From a checkpoint of a small transformer trained on Wikipedia.
Size: 14 layers, MLP 768 tanh GELU.
Architecture: RMSNorm before each block, biases, tied embeddings.
Training: a variant of SOAP for these matrices, 439M tokens.
Each number is 500 + 25 x the weight over the matrix's rms, rounded and kept within 0 to 999. Layers, rows and columns count from 0. Numbers have three digits each.

# layer 9 MLP down (transposed), 768x192, rms 0.176, rows 717-767, columns 96-143
513453453460490548537510523468496518494479547501545521524498501537499504476499515528471493479506491492454502511457470506491459495502475501522533
469502501429488527494497487489530511469495484525497487512548516489493538501487503545442478503461481489492467493501497524510484548495507531478486
524497452491541505481497505498519464556535476525535492496451528487515498480543541502538533434540474526449518456503513537542515501473472502470481
533475517513498525462510489529478528488528511519484487496528479516494515504462524500512529461414549452501517522488476469499483544529524500470505
502478464532473487448535458498482496484484480516524497492507489491516518510481513505512479489465519484506493516482505520488464541504516482529502
517492483472498507523465503518511514549474487496515476560504488537503530490496505493496495513521539520512479495506537482511521536481458493485490
520486501497475494475506516451538522531484514518502463489504501498495509513524518499488477502538473529488491488497451499466521515489516504509516
471451516531484498443471530489494512519511509474537546495505492444581475483532515500482505490556510496490506525465464473488526464493477524489502
526499472538478507481484492465488464508511457519525524539475508503499508520505480509494509524511496494495513498490524507521503488520465484510499
532446513469486499484518524505457513548488508500474508516544493492532497495517509522528472541525484471491474490529517473512522506474562494456520
499479486481465498472489484514505532514537533475497513468475478496477515477491536532539554533484487507504480524516540501502481515502503487546486
494533520476507508484480502487527500521481502493500505500466463452517484478493543489493512500513524515524457485464496461473496510492472495490476
489515509538491496514474542489492446476493518456530480502523531469478482523493469481504522533513483528507521532519545499506514490505476474490494
484475482432527465464538473495493528481498491497524505530544481507500490530521482493542481511531458532512504483492512479520511510502511486546497
505481505494514493477555482538483497518490534488525455502493512506511508484488498462457492534562503521519524492499494499525486486517522481555496
469541494500477492530457474467469473481520449525526467470486506474523516509469504501557493488472474490511502501505469505495519543494435497497487
472515508512512523475543516494499506502523502449486463511474522554505475492496483508495496454499501529494455532514510524453542487536511556480485
486488529518513528485500469478507509482517463488486479506502485493532491486533423489495478465496479522527543508460561482477502495486543498539537
467499431555474506527473533484476492478515513501528509518514524526509479508482517465508503550481503494509508512549519565501499488513481519508507
527502491554522531476511514525488510458520532508491490472502476516513479519496504496457468462473513480540483536502507449488525536460532493504512
498537489513495511521514536501513514499487457532501511470467524488511501475491556479515519514489508504470466490453511503490532514462483503502492
495499481497488514491517486526512523496520460518497515474532506508487497596514484475490501506468569514549476523486528554479479470470496492542498
513471483476524541500481522508494478529540507484510506485474510498513477522508493519511487496492460499471531547503542485527547508467512494503508
477501515481485512514526461528505475489524493531443480473499479505468514515520468452522542487524530529504458475499483523501513502491510502498502
474501508517476546534491494465473468500497451506454470529510510523524489508481505513536488523485471517508531505526547429529485463520461431470522
491514540515463506501501507499528460512484530470523468506472493470536504464480510487473491478487470518495499494489495498521526461509484513503512
500495489551509514484481483521487477477515522473484504501494482500505472484486523538513476510458481517492462510482505494471491544486496509505514
470485516463478487531498512510503454517499482498483543530489457467577471487468489498485484485472466492480512488468493506490506505487481466527521
476497479469492502513524509524491489468518496519516524498508514497536470470547437536490520505509490547536496514489477503477527454484530506524498
453537486557496485539462464506496557493499540506544496483488476486464481509494481498500503525513542510508520544489507503518468463517527503477501
469511507500462500480483504466502466520473471463534512501477458544495498531498486499505530531515528483524511499456502491496483518511408476527495
529459513445511533523550487471486505477531477518475450485529507495494504520512536494504502455484557501448510502518499545493484470454527501469528
515523481525441505511474491502517495519511539490469513459459506501533472502482513545529494496512510457512550465511479487483484486498488504492502
499527531486525514488485487511538529513503488512494483495465499484497482480511480509484532536520484490528517485469489427498485471517500491499534
484486508513497480447518520526499512480443542477508494530503510500518481497508460467495491462483482507452525519506489512544521482512472453489500
505469535498499486564518523523522473497531496477473503454503495503509460487515521492478483507506541505493536476496502507520538536477458492491484
514494493496507471486455506514499509508491506477491497480481512472535525519505544500497524541521492499485480518480461526514496464493488503501481
504517453529503455476466474519517475495527509510476486460504506472480523485523511533509501518501462502488502504535509506521527481448528532509469
501512486518488513469499482527489497523539498461486549506520505502452526541502492501480465489458513495474522507497480509514493483510511477524545
497494464541474560482519525495557482508484502467502521516512538508448499520484527526495546512517524455517487557498525550492509499551468511528528
521520462527494514476498490490506508495529503525480467500503514470491525495492478524494496483498493537462489550526514513494513485467490486486529
480463507453488506550467532471454540485514470492491527504478483492524462533503449535513457472531506519510519518485469493502485480526526536521531
532506523500510505518496492523530485464506509499532508478487505485455504532511500526471515500465542495484495528534496527538504511468476537532513
523491523514490503483485498480514480500486494458475473521497507537507501495503525524455462450484503485516519501498519465523525486520493521526504
503518496462496455514467502474511477494538442488474499559514461493524505510454549534484517479514523485519514502520540493504489486507538455484511
505547518512528498526501484521435545507522505482494491487501487536455460458536498505487478485551539506462516531484495469531460460531489477462511
496478543528509531500484510492528453475507536528504484482505547466462508489474495522429508473492501514446434469525452546532498436444514519533513
460441514473480482510541496508502459493503446510486504472489521502497499517471458516553487485566511531499568517552480512506505481534507504520475
527507516471491526483496509463515485504525560511496482508483448525490518485495482492538457486521538501523495511489499496512482474486520489513479
518511512510506472505498499467473454453495500473469526464486521495525478490454445481532466507515482486460489560499484479515557487509537465481538
476475501476510456518457551531482497480512473499500542510509492484522523522495524498484505516487498549500489484499472527484505510443479501502527
# layer 9 MLP up, 768x192, rms 0.168, rows 718-767, columns 96-143
459529472485504558482557490510526512471511513512523501497469524513487486531522531452496461515509483515500482493502497469514522497517557519521530
438469499526521459481497490532493480529523515535550492478503440502499504574535442469555430544508499499486454511489465549489499523471478479477499
499483507499492511442553536540516483483509501498473503489492483499508501494536524495471426502516529458470463512569533528478494468510461497484503
509510505509499515553533547510494506508495457499494448504503519433485510465503497534493504488493469508452493458519527488528492489492467495515492
512501453490488427524511483482529458503485486539504522500518546436479450483533480478492435506518497524526474518513510501512453474509554523478524
506490476510486486513500484508491503513513478486486496495433502508480454489482519497522497518454483480511526512495490468473474497500471542490481
476481511534500508497497509488466498519500528487530520445514512502517526510543523422491504526495523525515468510507505551517528426498458529523511
532518459479459505466440488566550550476470531513517476499477474504488521506484482510489508516477539508507483510535514496508510528507493464504498
468499545529479477497514458507499504537505506555488541522493570490513513455498497501461490491541459512457474497528526513485522491484508492486499
507481454488485514501472483523546493496526496515532465468498487503512459512517490509522496500479460515478456530494547479508483520522514505494499
520506477518476461498515486548483509495496512499524500514531481532515507486517479536504462499496465467488517493531484545527507474522499497557550
506519516504471506480472508465531527520517510497528484532498539537496489470486512524465498518496502508464513510534464569474480518532449510510469
512490535571520522520474486515543474493497505478529523522480507477498464534508533483485481500489478481475468504473458511459488477517498485469521
464496500524507468508502505529499509463490511516476474444504492502492508496470484496493489464528480482509523487471483517519479451491514538517504
446491472505506479505482470465491524494513531479504450535485496499499534507502511497521502516461515511477486529522494506507517493513519503483521
515496494546512524500499473502565563526509487507536469519510500470525488502535522507513520538480476488468555490491507494511523479514491481509509
505504450525469459521463496446490493488486522510543474500497498519512512441521515522506490485461515521525447485486515495507485520542478507500541
522466568471481496475494496498527508535501500505465517549508471528491512505503500528476521485553499463508517497466521499501487533495494518475515
463518534488484518506458450462527493548489473538537461499490544502500511504516492513495518515514493473493508490524509527486514513529451469481504
525542534490482480531478513496498522509501507494494492496522481454462514484527462536456528465489488524479503484545442491491485502499522501479485
455508516452508468484481481514557525492509485507506522509463534510483448511484492491516505497501523488518481478522509424545440523501473487473486
536499523534484502517487515475494501493503514536475476536487483459501466498486491516526513532474548492499524457492485467498478515518492493461518
518502547566525476492553491498512504515522491512471484468519514476505511481493525512533499537487500465513473416469505507482519543486469512449512
522492525496526493480469495497496495512515489488556537510490543512495499528465477506509481507473492484480507539522485486490504489483518532487501
484536485488527513496495511508526523503494472487502515534528493518482501503494488524474504531483508538519527510418492521487490527466465525518533
502490498466480488484509501481505536496496474536527524510487513478496513502490472452503518512531503518490546456513480510518497443496470503502483
479474512545425518489489525486471495529504529517468491498501520523473451531513558470504477510510478514555479514504515473492493550486467499510513
541511495507480518476503505502509487494493531514433501498478548494469538498452506480529494512486525510524487492504496502475471495481539468446485
478485499496522499531501495454547531509467504512507545502526507435509512462528494498478490536478474496497489472482542489485545493477474535509504
544498530505525492505468530553511541478484495440476521471478520488476478492492531472477500544487501505535466505527490474513554469489511494513510
523514532468525527504445485477517506533529532546455506472491516521523486515518511475503440508482524429504526483545495548544473476518516479453528
562484526456541472495473508528503502453469491523526476543542522496498509519502490474473475497510493527540489489478531530475504488477494500492479
493488518447500531547520519504563480494491509469489524529510521494526519463512508462535471540473527511527545516523460504506455506544514498499476
560476510530553489476454549513511490463453472450532531498489517546489492483543499482545468447542499516503500528536518478531489508532550474463490
486487493533480490470488472475475519503493517488511528516517483475489532555498507501542522532507496485513501485485469510477486452512542518493538
499514542453481527526546534505540468463482508509497503533503518500512487518491504512521449490476468489548520518519511491510513496533515482498483
493472483506475449503575461538543488462502505478457511492522522468486500474468516496549507503460480507519473481529466467500488479481542521504526
457512522532509501487492492478517506506447514485468529533489479494485469544503487466535493504530522511484498537491476503494545520481481503488502
502537495543484481511481507475535520494480516493538514462518478479521462460541480477479456504460522502506525471491494483507504480517562480489506
489458501494514459526487542531515464507494542479520478495511474510495498531513505493527483470522496497513486481510560434513512473513472482528480
535503468509520485503472507508491465504486496541497522481497532520495529501560505479501538492522483485535505534489470514524478501536487496505468
486494479518518476519506524509504530514517484554506512536473476521525498477482489457513488513519486527517508504495497476433482535516478511479510
478533465510479493491523463484469480514484541528505518543521507508486538498475506505534539491541469512520486461509482503520475491504500481571506
474533530518484502511501471491440492546515539501460494524489533492488523474497514493504504476495494490501485534468514484513504509482495519526506
492526517444504509504489488464526452554441510451483480530541485506515553520484527500481461489467467469476521537512493498496465445507498512477488
453499532461564518475541481513508490553489475473552491476481478503499488460498474522533481461528461444509490484487523512538527473501492511519504
498497439475529550508532485513515499559493517476509524534480499513513466506478502520476503528534464512473505480497496441494461494459446506503543
529509456542502485523511511484520526461539449502512470512517521460493471515497505546486519513471503510553502494509533510513528511506504542493490
498537535448502486509478482494484563487469483523512472497519493559488518535493496494484486506491508479489513489498529483506462516510494494457517
513494494496478481475513493491582511558498535460461470516468496506473456527494492488525528497527512493480502441487522515534528474504496521478495